config.yaml
head_dim: 32
vocab_size: 2048
hidden_act: "reglu"
init_std_up: 0.0324
learning_rate: 0.00246
beta1: 0.95
train_tokens: 132300000
Each number is 128 + 32 x the weight over the matrix's rms, rounded and kept within 0 to 255. Layers, rows and columns count from 0. Numbers have three digits each.

# layer 3 MLP gate, 320x160, rms 0.07, rows 6-35, columns 0-159
110114107076065132119121141158127136121141063146093110102115152052122139098163128115135113135119124151149171125154093101114103074127069094155165168118080090068155126157143142162161104143127120170142149167096135079117162153074136153178135169079072059166186048121154144121125168178109110149133123143074142165082051163156144084076169145163148100157063152129178085070128123136155121115125152133100083162202105107180122178103152150187131098152152126066106139139049150097129155138149181
082179187101164200116130101150108101148112074190120157085199103117125134118130076134132149198114128168117118126118088138151114104167169173193123139135110149142133125116108138121190116143140148144124109190198107116110181119038163166093112173093167099157144145062146041092168103099077135127104103113120163136066136112111119094102081120140129094133153136143172113114103184122121117130156142145109067096140114090120118137112096187099123142129135141092073150130176085154144169155119130
169092125122190168172124135150092162066159101149151131096175103173143185144124110133175142131138152142119093129167165148132105124121076156089237117133126163108181127107154142088085089135123127123142101108147109160116147078079088158112174132117102132156075142139094109153153122184130095099153149083103089165105099105154162069119148148095097109121133099141124109135054100168153126168161125116145162129085143089137111136082150173115106177076148140147115123030154128130115090120069137
106123175146119097142171152175134106092160102117194117134120140059117092119149160154100142085154100060163069065156173104117108127149126128170196110130124070117177111143142129162174107106142096103131135094184101165154140090130125199164178127148129116091141149123044115121091120119077107199147158158095144129113143120063111153115191117150060136160102104086127102091156199120157122139149122107107132169129114146073130127090078051109102121119098087173091129150164115157127147142110111
086076102102136105069169104129062109088133166185109171110106096130145124174134118163096107081161147074127114073110113099132102182206148177202209071160149130175106126056115130090188103083104119210162151099163085080135133131065151093161111075125140122124103144153087176144142161095124109148198107107073172087120117142154108168074183158094124182149141185163118116112119160122122117111171126112079124107127108098144134192116141132086121158091160072117108098124076119122142148042093128
170166150135135130138134157137149105144185130131138123114198099123079106099087141079169114079130088160149130099158105133163168176143125105118173045119145155163161144135155132097126172124154203156149158113121049121167184106112104161106134059124119132135127167125165139167140158210133220187084092135105155079161101142128103165137116138128103148129138127141143200110086091075109123136172086140128164089153111109176192179163131142155164140079104190126064109129161149112199186074084114
141123158125109087127114161132175140118146130130130176114081068147136159134129065179132097085117195103130100113135169150162112148098118119118123100126079130076139084157126125124099093133200115143076125136122148054155138182144093119108143098131095147190201056203178150186095095151065105176160113169139122115133112144156132123165177088136078114181115113103192130109137132140116118133126153155095097119109147179131187109129085122123142159155122166170093093141112119110140104125125156
103116104073143145147154050167131151061106112099170099134153147092103154185134136152125133150133083095115083137155138150121141135196118120119120101167122172178073098157111119107157117092117108110156082108104068072169124128132150145126056198152122109151088177103124097160168127120126104096084177198151112060113071067110152143088131108112183070194092098167105077123117075148135100144117170152114162105156146068125089171140097142127153096155136103161133213138148094110125135127116114
126105173104109109137132140147081150091134130111114117071134093181130091117138091088131111145145123084128134130112165113119106167125095091121171137096116149086144124106080187106155108090139155167163169148104133148116114123118164154124165120156127118182208154174116164085085124155060116140117110129103137064173066127131164117128117161168082141164089078117163141114160134112137143138158160169138097112174159086141121114115101142133079113125130080138156129119140069132156107129171104
136156113098128101076087156109095142080067119067115146099164169147136150123128145158194099110133162138175174146161138120122150150136131095084134057149148103102107095101107103113101177057159086161141192105156168113089121159144084162142129141144139114116138076124123096131114148142120137121152142058125131190147200093129126099131125102100121118178142140106106132130145164146150109195115061091111068075087139123110156073084053121115187168110186176131126143110122135117131177086064152
196122117129168093163085134108153103153150106117150160093144151152104143153137109136106081127146195099140162126132108101118159125122093161092160100131086198142148081093161133090154126123167130122079097170167110133118148127093073125124122121132108157105141097173079131092109145210086180154126229172148115166119146116118112135098102120171114151127112084067151112107091139131126122194179177124111138161150117147187076131114115133160100056175096128126174109164122129113062079124132083
120179105176163085143142132156131161066077158146145138130173130155219115094160108113150125196109105110147149135160129110137135093099134123120105095091147131088111119109160127123203151100125147138136102146160141147213171125139152116130124138150059173118168065157128094198109150130145155124123067174150097113125100106143102125145170154114082146146174167145138251166091128176171087146147128062136080151097101145152106126172159069129121079083126157102123086123166173107121138110120120
152182125122148184149115111118145140111100059133177131100177122153087090121066135114127089131151089085123171118102137122169154088103098163209141126100169169109124072147165181142152177123137103062104140129192148103083125083104091187078205115175141161142146123154116157108116117142103168141176158073112083167081119079174160142147173151127186071102139084165122098116074148150137141035098083123104159106100117140175156173145124149135113089068119118155101126144094177123149105052152094
182144157114136123061066154048145112074094162162131105106135147109173184148135190138142081139143146153130151134143083178097088116084069183116119130187113128112121111080185148137113088106173090110154134163117150101154165094103064105146173087162112111065137100123099083088160120108152184095093138105135148125119150114109161095103243134120127139082153155106158094137119157095095156094124122117154133055077126138118111119101112134083149075156150164181079163110088167140125105096064135
073142138137121148118146094100102093105130134180158072123113117153189140180129184149145106118076146146109119159182153104139158107126168163167190149115107097122144118100124099144075099153106118124106129120140184188166141125083140091148154095150108101111124141162104131101185106095162105108136126120122092097060099129142178114095148055104185150216158138176148070150057067154151139131110109163073123138144078155157168132131134147140113063082164069160106171091088119115151093119139141
136124075123127140124125120147178160116085111147179103176171142138072076130057107136107177163084124117147168087127173115142131134144115144165124145122207116091116113144205111161136122073130135116108071172121106201174204150109073124139111086179167062113105123148110125149175132043139133141101098146144122112146075103140178166063173121121124147059157167174169096092151154117077090184119117144147140211117111135093150152167074128147102105097066120133150117131138174140110110148092153
178080100163151173120136172110104079145143134135077099118105105086156132118145150107117142123138113096142206130160095128087195156099100109122072107172122107130140090062151141137105116147157147164149129052133138088120125158120143111098163107124114112085153233108162062135127159130115106120106098145160041158145157111125143103124095079066107180083146163152142110158114122109122181120131111117174079093125091063132154130129048146083121111106155097123123124168170103142176160117112143
131131156138134130121168144115107102161083164108111163121135175140111136129170107104113138133164075082116113158119106096139062065153074167140152093174158145144131089131128090131097173071065121117090172122154137111142143148090222080131153071128102132086134094131150143070195078146145073150116103079095088162124123142144181124126158076104091114130080081167139122104110108112105138117128131174067109117131146106188111145072098122134184171124109145151109096147109145107127108158103111
151110125113196131086123131101114109138155132091098154126125161080173119097113113130076142095095049125107149126178059146063253090152127146194123064176200131156101102172174134114112144089139088121133175159130151129144146137165090085141119126135126193141143126131105166125101136146113210187120076140163140156088130131108121172121107154157136116064136160139042116113146081088134155180137092082095125104123173121157180093075110128107121170139125146108061116162128143150115094138172117
104146091152109134126095178059170210075188100157133159202159186089130185142116110161128150125128116142056137112118116120127193131134113053044110168113187090178158202082107137134133127108139123171207139143100184137108104117142093126117098178104172168116178127148145109110161145112162128139151149114078151130079175134169188125106125138092142134112082149100090113091088148141126090088138130124049035094130156118122149113123112132159141173161115124100154155132151149143135111112081153
138145123155090203121166141135161132132119086127144094111109150164114171099084080122112114132053111124172152064150169163132119038173156101155144104116137090163151080145130130132123201083068159112112119078118171109077143081094079146149115211168168115110073171106136116120098095133114171124097171117126104109083191144083108186122114110141204120149160075167109172052121103064081086155136132118064098176140189105146100143068117098173137089109128102062151089160108057131116082133137115
150144129121143158145113114108155135107131065103160100111191128069105099073113172117099136147108125119092072178159174111192125117120132181153187142121151106093145117106115109127139114159146136138111148127125139190110157152092135148099182138134126072134169181107162106080128140109094094107169062162109121087162123162108111145151125040132152081115127113154079054078111115133215125049106129116090176114168136157208092101125175165148118110106146151085175099143088067152141188122096113
143136101181106163126136183055113134176115072140135134155115231104124100143056127181168118152056152175173104109130153103153124125098062090176138062164117059168144121121182094113117193154121125145177128126064122168171154087153139161129101118160153151115135126098125098165127162151143160126145123073123130135092120140144100137110179093115082107138151133146173129146107147189083119191133106110128113182183123110094099118120121096125169124077132065092174078186099114114172160122142102
133121131077148081145196125124138126125126109147164126167086148107139124113182140057092169169143056122121080170144127143214140081184139153214139080139178151157116112092081164124124148120104054205154171109143058141127141198092173112155122161143177114132110128105108152056143157141209154132114167170067153084172160057148171164120134181090128204099139131140111134174171127144084119123108103109206138178148178120167090165131150104112132127137124090132092118105102112179125125181121120
117137133139139123120116141099080141154097110144137124177163106158087109150117149138158105154124095153142189112135143132113096113141175161146200143148126143107161128094179077105144121127155128139095116096135162101097120127216128168204133113131107153189113161155137131138107094116063144091072170181134161164119144085100077121145157142123114156131123076150123106105106106142165198188119102129083138112043101126126132085089090176141142137095081107139113142155148124079106125096082108
060170147079090144135113086102162135094167080115124090072132143095146087097093103187113121135173161157141096154077090156153151129092172146183160138119140128091125208094148184171148146123128077125092099117108168080169113112102127113141092081172124130082097071119168167088137162097107131112162124129170163139181112098100045084199158129080116196119143125113080125082118173138112158161096086107127104158098129171174137069107095149158110111122154157133144151151128084123102150198135111
116081133147116137166137132115160156091104071159097112108142129091158155113138134187145091090162122100127085089102149105156125131145117157077122112124145103255140129097187150063173171104110096121126120133119152105107136119129097136127091079168139145134194096120103160178169107081162074119131111114099174100115113117148099114148147155123165144115127140123126101114153169173140137166056108148125086121129124079175159140152090120105128151111226127174185089184162137139115207154140126
123108128128139099108193122082099103140162117136143128125106120105171125154131134192078115140101095121163122156113137094068147065155174100141135151156122080141145110134136132044134094100082129130109166121112160088096103139135087172121086087101141106128157073181147116125104149114147178103088100152101095183124096115156155098079137158114105107202116169094104102123093179126146208112167158176196089149159109119143177156168120098077157123154152149079169116155139103103138128091188138
127179132087218182110079147160137083158146082145103147142123110141172107120126140183115158202190141060160140123210111076101078124095120190090110195155058120147124090096099111115123103158143135144132137159115136137160132123095170135132167163133128108145111144150125145192146151163103135084172146091142083077041089080114167177074157111081162088147156134127169149142106145154055134179113125110083079157145111107105071126087171046078169122138127139175085093201113096177130173038083116
114074184107142147170180153125174149205123144127059166126116099112146183058072176197143098160131048118168133140143135097126172068167136101131094177167115107127151153156146143124143146093130156095161144056203080111124133143083067141158155154144153103173199125109174127131102134136063151177116143100106102111143156109130072179129168099103167140118117153182117094168128134097064158147084130149116187069120117102092130127117146162121129138113115134115122094172167140064109116185100121
# layer 3 MLP up, 320x160, rms 0.072, rows 6-34, columns 0-159
175141126183079146158132074078134139092123172091139187087132064108112084102121122109111098149148114133099104078058140112129098185176128164151145158106070168223124156062144107120180106128114064120105137166155098158069100186086155151121106092165155106088100119144082150117127158156110191114122140110185144055156178117124113097156101172143071108137132163105085136154072175138134104114195171144131056147165119119124109128104109130121096077167142163113141047119122085131075102165122161
149098184105139157143098092093076091112114170124136173107101099066083143134078137197144086138127171124166158136130108111076166159106096138155129117206163146156143143140090167144095119100159149093207121149123113104122099106117143162126093052087105125081111149171154126114124146123167113089137147140163195118107142088123160072146120140059130113150167149177155183131130106082142171147151128053181128124101185118073182139075081177107116063102116231079122164122139150148140166104171152
103196091115156099120099107107152157097136117101141117147111087124184186121191123084117194146126124170116103134097093161120119125128113077147123169162153139102176144167146126117159163125166087123127194062176113163147100123116068156152148144154188104122110145074154127081137143136133149116136142129144122103104114113123133128084127113147097109064103127139120153171081088110117106141103117097150127105103075075187176111093188109096169091183132136110139149150146145166120122147107100
141130139148114143179089118095143136130128144149145129159127124152117111146082255134154123116101080140090149098080128110138141102141109137118107179096142124152107119196143150124161064107127113112136137098164079172121131134105109144148122115156117111100094152104114175141192190121149152162142128208098103153138128115095124120162117145126134114131150097124188095057150182103084070107141128099073113116123094148131162109138109179171185123122138084053158134090108104098189136173124162
137125096124101114090127149167163152165145066101097150158129123125085066100116104089119084160103101134160167125153178170120117130091103079144139143070171165043120081108171094159114144178126093110213109165079130110120135172138132058152165172167152116132110120084078112130040153107095124114066166140179215148157096111092123156169076143141112083101087124134059131126168132135180164098155150145167129118086126121128173084139089117158120089082088158115141117105186167103127078161138108
150144090185150132142086203147150093087097085124142158102144109112137125106116163118145084165141095107121128197132116132157139152161087203126051160112213115145085134105155154128087148124119128091157084119108206170132145204095167118062120094213098099141095134144128153072129205210095100136125131118094145171116110138157085127130087135118146127107126103127151146110124131159150159128133080149102076093076150176080174150120168114080139075146109152111145124113072095128108142164106118
150181100106173148154143132099076116184125141118112118168113134130151115144132168110107125115130097147089162122153110157085161138151162083115151107123127154192115158042104093125116103116092156133198152114080121151117104126102143087159115152089118126112100160091086128108090147084206129121157175072111125087137180131116151156126141119091138161084129084169094149145120117096109184091147104114116128120130150111127120181148129165192153120114154120133134157121154149141153136109100137
109101156184107101104085097184126157103104105121145167181068117077104140139132123156113118111113129116096106163111135093114138152157150126116109138168148109163138151127152138084082123169102108110115111147119175128077172091114101141119104131185124142171156106093132090120108131184084186113145062106169137095168152194169170183128121172136090126070116127189043185113121154155201157136059096080213142134190131137104186100064137146112153096083123157171117103067078129135162124104157148
169126120095099145058130116113148103128097089164171131136151172122165189124135162165159167134081111096123106112148147133131143101171127128105138126089100099122100084157110129104165218106133092141151117093140183131160054083141112168162133111100110125106101164132161161188170120077117135111114165098117159161094151089122117125145140112109142139084154139122139104162127108146119149162138108087085152108119109125157162140110101126075156116153135106095111169155115125097126128152101122
151116114126101120113151141150112158106160135104140145092140063112170161129081150117095170165121124116149139135126094110145125099125152121134105160131120140171152175116098104155132114134159065110143158125199121094154136159147155091149159163121173151151095158163154091136125086083090167120113133147053149074106154136113129080117117142102124130165160157159146100176094095138050137103155133147123146107134153123109170145155114101131099104162184188099166119120148196088100164131216136
137111135127141136109154094168111172108089145078089147094159142137098153135139167115149140109094132199103043105132135096157131141124137113115077137054104104045165178092177119107114083165184189072160138116104131086165167121150083123197175125162093176131117110104118132210142185129149070158139102096107103088155147147123112143141156091130148143156110139179151093142143135168084116109101131138053158100156067135139090102116143114141085159086096143090125156135107116129105061169105136
206147147160145168143150112132125157066100174121122112120125129117143123097152107153170187111135106169137095162137107080103129190145124130106136041134129151146117107147100055125161073106179133113163125131154101142210150138167112129098108102154126116121123071170164131178139145151143133133122174144083182148147113146063118085108144105116121126111134108103159154155157121132164061139105103111103108126105103094136075173103195147140135094155109120129164133127164141137124110108144161
123138166147106122143129151146099145079153123126128072091155100071144099126166118142106126104124097136105157110129169135110143170166121170096082122172182159136126167160092143156114162112198083173142102065105132183102117128095156149115134157085073106135097145090108173061167191075148161121176116186068160161132143092131139100185116130116090093096141175135135116127082140139108136176135157085227105130127143120139233089161122096166114174113172129112101114099170123122145183150136085
164135074176146122112101112093096124104093080097145180120139119111059089117144133135075149152128117099133088091123096155175166109102149164112122103103169099091104113148141061139126166090062114107140189104141090134096116147121169142108129101130160160131079145093098126090052117120087113139092081094169138112177158136100170084115149172162167133120095180121108098159184121156129093093141157167149114166149169106197124095121167128135146131144114126158150085150062081111160184140125123
172105149119173156154121106135114097160132084175111155126111123093139154153181102151061129072162113067167178176172102168126146173192104167124074172170122109137124124143119137138158132156078111158144118110140096137117092139062088119129130158083113115126133137132154143135137141157117152112099091122130170138154160168142153104135091144170126151173178181057150142128097195150101176064160124087120121163109152123101092120123083180132163144195165084169125127150152093133121082114140148
078153176117171128082126154110099106112178124160136112089087139138139158118123181145157070191157119129116106100137102123117171135163116131088134071067140091114099128104048214128089144155160136103137124143158123138107129062140133214151122154097132110125145167117099175159084137157107098141128114141179131173084166119210132164145110080141174128097127123141091137168073132140142198113129110134094102085097159134160104155146146165109097176114137122096146123157140155081092163097190140
094124147132169166163054121177091178141160082108167078102155124119048132067137101220158153125148151098140187158123117146143132134025091108083128105132094140147123150120165159153147139164148109111168100209157090149102129056159221111136139126064187163185108058129054155121148108127101131186116163137108124114106132094075171135162079125128121138123105166088087183153051079125077133134119108131184155158102148163085111139143107061135086153129135150166071110112140142137171163126117152
120126166101169102138119137154167133161144098085112087118091151100210100170158137081158119091116106116103091171133105112129160166110129093146173108137183146150094072122160142131095070057110140172197137119125168155100143103126120108158116207121085166112115138059115120110134117091121157132111125097152131111181231149103148040148182159131110119109150126167143162144161129147102116091083124149104108126147119122130150143164111147117129143135100138086117123146129172083180139126153138
116134185143103115104160130147119115154099154112096042127207132173111227100168127132156151139182128124125107173137065165159119166222150062096122128169143230093134141149095086222167103139116142155184055127152131138208127094113177112162172117158098114191163136135109170169120158150148130125090084136103119144182106177129179150191173156094102129190083171094164068132135131078146116131135135134098130101121121122154096119121170107141199138134062152136104141188090121125131191137136100
117162086152149118132136156121130113056115080105143151129125078137181134108109204105127133150117132123127139197152135103163133106137133133155080144126122117139114095198082127110055155149099141162111142114159128115055152135116161123111123108099151071064094228143098110134134188122142134133080123160174131099129113128154198164077107160178161094112137131165187078160114126201106081127163137145194140121112107071143149128071110121165115150141074111135113104150121103098157139124193139
136098169147141144142132152121090112115127161156101100131189194130094156164123151168107179085126125059155093114086136107103102177134182176033088141106118166115129126170143080144073145156063117075110159176146164084167121122128055103102130123110149089124088117110168145077053192127125212147123148075102149098060158091121127122063107088086143165072153099140112149145114067112117147113087134125124095129073137074112095140153163090127157123121192177096071104137135099105115153140079102
146096064140186159161153115154126077157080099082135138084128188103106154141127152124138195143153106148163106131116109096110156097136049183073096146140149113168099140124115070112160107108112127073106125070137149112126142115144129180183126116124112145065080121149140127111152166151181160058093156118111108167165115163101125167122174116141118098114136072139099094084140172153130092092128156138184160099095090147122053139119104160131210096075106130062131112121140080168097155103141134
133135127106136168134128149114139136168116137155167109116112109128121098111157077102136120186042124128123065152120130140100118145112154125135160171186109100153149113094190117145178151125132118129148120096171130240132123160124123073110035023086109147075100164150099116157107130150160116172194122165178178141148120129211175083145176099177171141124108092095134163172120095145164125125147140137109087136109106140105155174116113108122147087077120114148098148168153137120093178124080055
107159132123147147143073119166109141117085100156095110164130140123111132056125108135135155149208092184129174103156127171107208077187184078144140164094111128094092184140108077121158143067149193154101123142128136176158123143121106128080153129093153121104107130139119188146125152170190127121147143155159161172109155144132089151158126109213121133095090175090088103053111114169105160122204156102135139147096135164136125112093097132099075079142116061191134181107169152122115125115133195
081169128140197146078098118100149115160153117129153140148086099140135138107124105138164165143139112135162143160071114135126114057118122087150088091117089090142154130084131116115145089152117130158108141103121115094101107137153128141162123151104129203123106109125154108135130105064085104156066151129142135167078176111125083085162152133107127170072114153128132186106091121166095142124114126107120140091115099142151137102135134161120148095116075127144132106134164105102104151123083122
073226172097151120130083136144113166104099120146150065114068124139172134148109117177143126159118116123095203176123049096176126162111138108098091174134138108119129154149178100130106151166113166099113145126116130100098090150171142164126084118075135149115128110152100079155152078143157146096114079098129132135176111099077188125134042150126136100113131147111139132117111090099171109137183064119171196028140120177137096148170159183097072074120124159121128140138140148148178116053117080
104120124084124126111169110083126150156087102086151170148070118172153124169135150209114085203140146145171142072129124141133069200168135103153129149109150149111158100091077130149134118052054119178125062087147171160124139121092220126157125138107131168100120135134163129170176156180104077091101145092160195124075101101173138215188112111133166130127162138123098160147158144122138121157153107113141126112109133156112093173119122092163098132128114137106121152048098140074131132099109089
146108083169081094174140123117102114101149092150162121111043117135091178141147202095140104117108070113103079140052147100152119141193145144081163098179174102169125135143171057105153127122089137142135118122137172102138096108078123104196109166152151097173096080157161120151121142156163114094132115125106111134152101155126119070105093155104106118103130118086093102119096134134119191157150129071181094128114114107134197192134123167140148086075125146082122104108183166068167080149105099
158101155161113096105151198087139107151146109114094181105147166106106080089144047051168116126207150089104117130137170122104112123103079082111116055092159078125089168091171171149138115146161149115129163110140131056139168127142113142126148125122125048089097149116193116083115062125071094107030154137150150140141146191087120111075112118173134138174132177112186145152108178121151112118111152109242007112132105107106109138136102144118110084130155138136128128098164124199200137134132090
# layer 3 MLP down (transposed), 320x160, rms 0.0682, rows 6-34, columns 0-159
119111117188136119096140139147190139106067194122180106095123159111136091097005108126140119098083086122069130125113140080119168124160110117171130162139148086105169136163115168137158107121068134165147126179146139145070095105176144160113088091092130128097112149108091084129145151075089090072075136100191097155091143150092136121098133128102142135191084184150146139090144114188112050227173101128181145081130152137149085152140154169103097098169103167126133107085178158135131117196163144
159109139132132129132088174136157053112129095196133092076133147098097118158104151149118143094149093181130154062131171123129099120103087048127117118132131141080112122136093100147083038125110094061087172141182147118178110079088120104167126122149104120116095145196114059114143155165136170092059099147114088099103093126107108143130167184157092134175175149096125142111087088117143101096081179124110127172167121075112109118184120129106136131144128160132088136130113098054130136201141123
137115140095096142115128118113104062100138123130133099090141062132158132209155148140109164134122161085150120106156161147145137109178075063133150152119145165073114127118096147098129135101145117115150084168166152163095144092093136166163154132110139126089141096146080129137123083155100092104094117105090153146182121181161114084155116155104146086157156117111078174114114134131182132139110081171132121117181137132142114119171126115115126131080077095158089117141115090175161099122096164
087200143112142107190107129129134118098080105150110146165161150078118111142180140101112144137127125042138086152158146141167099066107111171151145107149142145156132103174141114173095122137128111141102158194147146142139165074167173167137190075124106095134135115133114065143110132121058147110109159078139120146163125170109129086088145163197084069117099131122145147138162130212096093166157108165118131137187174173174140179161116120191073088124124101149098133119114119165114166102146100
165148134104159146117105122128156158131092074131079106156132131148130153117105157104126112085141146150159108161167119173152142161096080000111132160173118130131137106143119124117099088123120151109139137083141127146153151138142104095137151118156141146123141119108145075135135115108100118109091136148112145123125160081154125086157159133125154145170163162115154173142158100108115131167127145164159129116162116130106130124159120183098126131144152148113143117157148131131172136133139116
146142116096131083182123107070145178151095079104109107100077130072121183128107124199128128134087132151136113149143091150136082127125162151127213105115165130084146161132148129119107143096144116131109165178104101128135168157139114145104086128104088153177165132150061079147112062098103191155120126175140086122083135142120126137100224132091144148147191122158102140108137165062080090118144105124140152167091166090121099120185148153136148125092108168151150147086184178114142085118152122
134142081102115136125187146127137148108150082121153082118174128116155098106145146116131126126173050150125115152131169115104125168126127100134088096149093106132170137185096128134180142102072201106106118111145142144162187147108161143076099118149128176124149161099160151136089135117157144089148181154115117147152126146090155105158096097116152162142112118121125175136129137133153120115145138102103127092088121149149170149100144118122138176108095095144129130136109180188141141072124102
086158100144090155092119122106108118150115087134109152172126113102113177152078116166122147064043070089063063123111151115082135141200129095108182171119145127123122143127134096076103147152134138122111151167138143111122161154120054139081138145148109076085099076160138176138143128100084162151154149106082226138062084154157183118154102183104127118137062108130152143116150090116122073109131134151150119108083139135090171153114092091099086114161137107097096082121176113139156105072125149
083095114093093107115140149197106108097122090138142113112146125183136066124119130106074084131151114118087155143095165107162113159121120135096133148108124111143163119110138101166153091124094147140113144133135094148099118127143156087099119139175175143174147147144152142120116101143113093114125128083109123139119094178090108150159118132135092148139136121140135101149128132133174111108121192126137080077139102185171086120124079122140098161120105117181142145119081137134135091162126123
143147100060166131113117112147116171104136099105114149080177156138187087075129129126131139133116077143076134142117115120086104061112091132117142135129083159095092145134196089133106118157141137121119129112123160115153190155113108128145134170159073070126141084095114188145113121097149091151123120125104163107177149143078098120118124052175103114122124105142096096048181128115117132120125105132144175114113141175099165113096088085167155082103186139113092106120102136110090151078106229
129159149161127157127116094040146088090165136088153182131113181168133162090139163145143120112115151139129165090122158146101150135121139112118125136104141090124085151164035184168098161143150099062134141143118173120128093125109132228101143119101161073131110151170090119101093152115138138136123132073130187143133187051156194120141145100120099158139138124149121140170123144170179098134134150128159147112120171160138153119091126104046132137157099128168101084138086123169148185129080125
168143160152167138130141166170162113120150112140168106155151144163166145118115130148115130101114111143180134120123166184125088136094104097183097139120099125073162146137132130133115114093135102145147118098137147076159158092103153151135101129104197134054123125079153142138135132192125153128088095067096108168164140130123149115163114176129158138089165142064119179160140094162127153133124142158144086102164150157120049130134161136094168139122155140142101131143091071097142088172147121
113132145038123197139179082137144128156121153094120135121087130080071158103081183204201135161113141159109035145120122138091114113094127113179167136151123152123169059147143197089112120094134076119156157133098148165120103097100084131150138117127121093129126091151077106142066087160092195102075163167095117146114073123115103115132082141127163153131027136136085136057134083123112171122080166122116165111130073083038154115119155130127158141171097154088103133146107140124115109102153138
109192115118167097152135120161140115058137107031108121121144168143111111135110130096134167136096155102160125158149122172177095098134148111064083116143185124181101172176114110095098193215144103135142157089184120088110119106069103132184094144105150149178159146173118107193131149137156117132189121118153121082114102076205189179156130079165182114140070120168116141099165130145091128128135139121108116133113096130077156102146129196141118117120082090156125098114079169097082131140162159
117158100115142104172145120170117187064115077093160187157088106174103157123119071104075127134144106146108114108096114125150175115124083180100137136094140105142114135132147170168155116122169086103142124110072163077081107147099169123129132172107105085155134064078158174140124067119168172136178087128119118159109147171134143140120126119153118160102075132108143149062134136119141150085140170122184172120189130110142129087113148070142159146174151140152148064175159184141114113088146160
142157127113115145157116139080121147125158112083110112205097113154104172140122140121145100148078119143127156141117136093129111147178130039125086129138157181083147128125098151144207155156146161154141050071114125113165115182090143117155139126134147171099131131194141141107134159131124131175089121106130120159181124100061127099106138129102143127136149149134147170175135113114152152154127167149136156137063097092091122169149138099079149085130130072167175131095107104159173158135091130
102114088114174086121165115180166096165115125165131124194147098149124082176137128136141125133101091130073065115128142157142176122158173055179093060038091112185138129180144077084124152094063097170115142148087123130182126166097115120151132119141173156084142065122095145109108173110088094133177144244099214105104124140155106172193136109142154130156091133138156170108170118107076145145110103127124085122116099110135056125125116153144064137168083141111169164153126150117112117144081134
144102138129155134177081094149131109168157138137132135174114148117122157130131139121112143134106110113170128188134180146190076149083165115122099137113087121057130145156092133108118164180146098108053066135131127094174094097135147086101097118138112112163128173089141123115097153171110103125120123083112115129087151142112120161108090117177113104182150106110195135136116108080081095156136129190124150119096129135076131097175095124131080114105190115143111163109152136122078061164154144
089165188126142127120100163139108084131161078121080149151143124153120145099063082110148148194080148174092232128153164152124141155138170051155120132069098187200059131120106122103194121193077107110174149128103121181141142176136135124124164080116109142149124144163087119073135193108120127075155096172142109118117144095167093127143168129116129110147119173158133089124157151099181155059134131111115102177125141121079073108145112117096122114016098125150106107131117104177145131120153186
073089150158132089057135158128128096116117175122163149099097111148104114174129107124150114043079121161103151097180155157124081167043108121121133123099134133123143092138165069120183175095136066162120135162074108115106131158119084131098087095200102130181093118176100081133157121113120127105176129126087137122149156149143145144132151156107137118118122132152069121080144094184182182109075157097164072130123094142140143141111195103082166100148090093083132162086116091180128126187137108
139165191145123123095103098141075201175139161121121152177149145128130074155137186098153183162136052130116112136110123142129122120099133099104216164093132097002182150168093143085074091164212131144150085136137147065109102120116127152112137167094119085111181170104126099067149113117089119152162153159195161063098057162061094049155127128082161132126165133151140104163103165155139120084165110121146171110101147151105150124078093115106125173132100131125115124127118162130146076156149129
087124158150155166137065183102188106099094139166100090124129141110149103118115120103119171108111117131058185158141162113107073112136106154111156039100115166098182125138119147068138162097110085107116120183159145136089099136139070100102186188106150137144151112174100151112150119071169115170140098093185122131130118142093159134074091139160114153170129162191083156138129114100095129129169088108092099111098087114136173190116206136066067150176211097143147131101151139217093115149133137
080095177140138130131106115141164144142105085200187074134132172131161160137158113150125190147091128190126126105111104061173073120118094143156099140143112127115120133153094097154148101115136116095139168121162122107097155162079096159110132137147168145111162061160113168096124120118165078139196138094122203112130101136119195192118148128104148111110129113074140200130123111101144083107136159171132111130172094113103139081114066179103129141183106228157144114172112164179175141156087152
131146166131106168095204156079134040119117094126090160111139141116163145108109145172155135112169143105114166075159091089131143115129103039125130129116145112129093149105093142073151153143157133159159097176107083141091120134116108107221120157070109106180078138144153079107167162164128147118096149154085150082178156142151142111118122106080106172140120150170163107183152148106083204064139179136114153162169133119121072120121117143136132219094090150091160143147119131098104173179134131
154142136170133124179123074104145185156102232138139127164138189169134133101173126109144057123152115110161117091100137121125134142127088201144113119139166154130104147132079121132102152110159179149149149128140127162084152108146119140137060084114143143161134117174135089136110114126121154101126148144123148138107140115150093129081098136087075129098143121109121114145131100149151152110106069069146140148106126106130128128115146167140114121185146179140111116125144115107192154149135108
140114102163157108102169176149106156126150128159145091114136124088176116123104119145118085093089109165120074150120202127144137115141133132157119150118107119200101061160170119132059136175071059138112169047089092101135145094130059123130078123157152080102140132116163148139100116168068175132144155125119138113094118134141119126183144114126104113076152131114158120111118128112089130152067093133159033110126199134100091150117152094170106068169163179130103089096108081173165098081146099
156097159093173125070112059127087116131178157128115148106135105104130117124080098117124207100122200169138085160079123163096219134096119172142129140154116077153120115151092173131140176128140151130142088120053080096130112102133144102127180137117094101136134153145148150109199141127169121118160153122145111118175114114144174078113076151097128131106151095150136098103148061160118080092116179117143116122139140184129148084104125082052126201082097133099126122127121095206124109106146142
124181116111106154122142138134137108141168158081071134144124096125132117113106115110123116138174172217158120069123155155119139167136148126111163138156079196123071117088126080100132133132161167085155098132131081099151147135129099106118198105176160182133174124127096166127073099166133137066128073115157094150115135103092091175123085112118105141168111138158082169145097119129164158081091192093139143119148107208158136169119142167177120109144083113133139161110158079075141181155087121
182102179133129117109181135180147119159122114143162157159182159153109160132162150107125181110179110124092157194125202122191176139116129038155091181174130076116097073095109048117134116142170109098111105153096150141118112151152142068167137167138151137153152115156070185063152107054119102165166109122078182108159114071165102120158156111155182138102175116107104132154160117112139123114120129204105129104156186093174089109142092103186100134114107144120163177149160148111157095189050170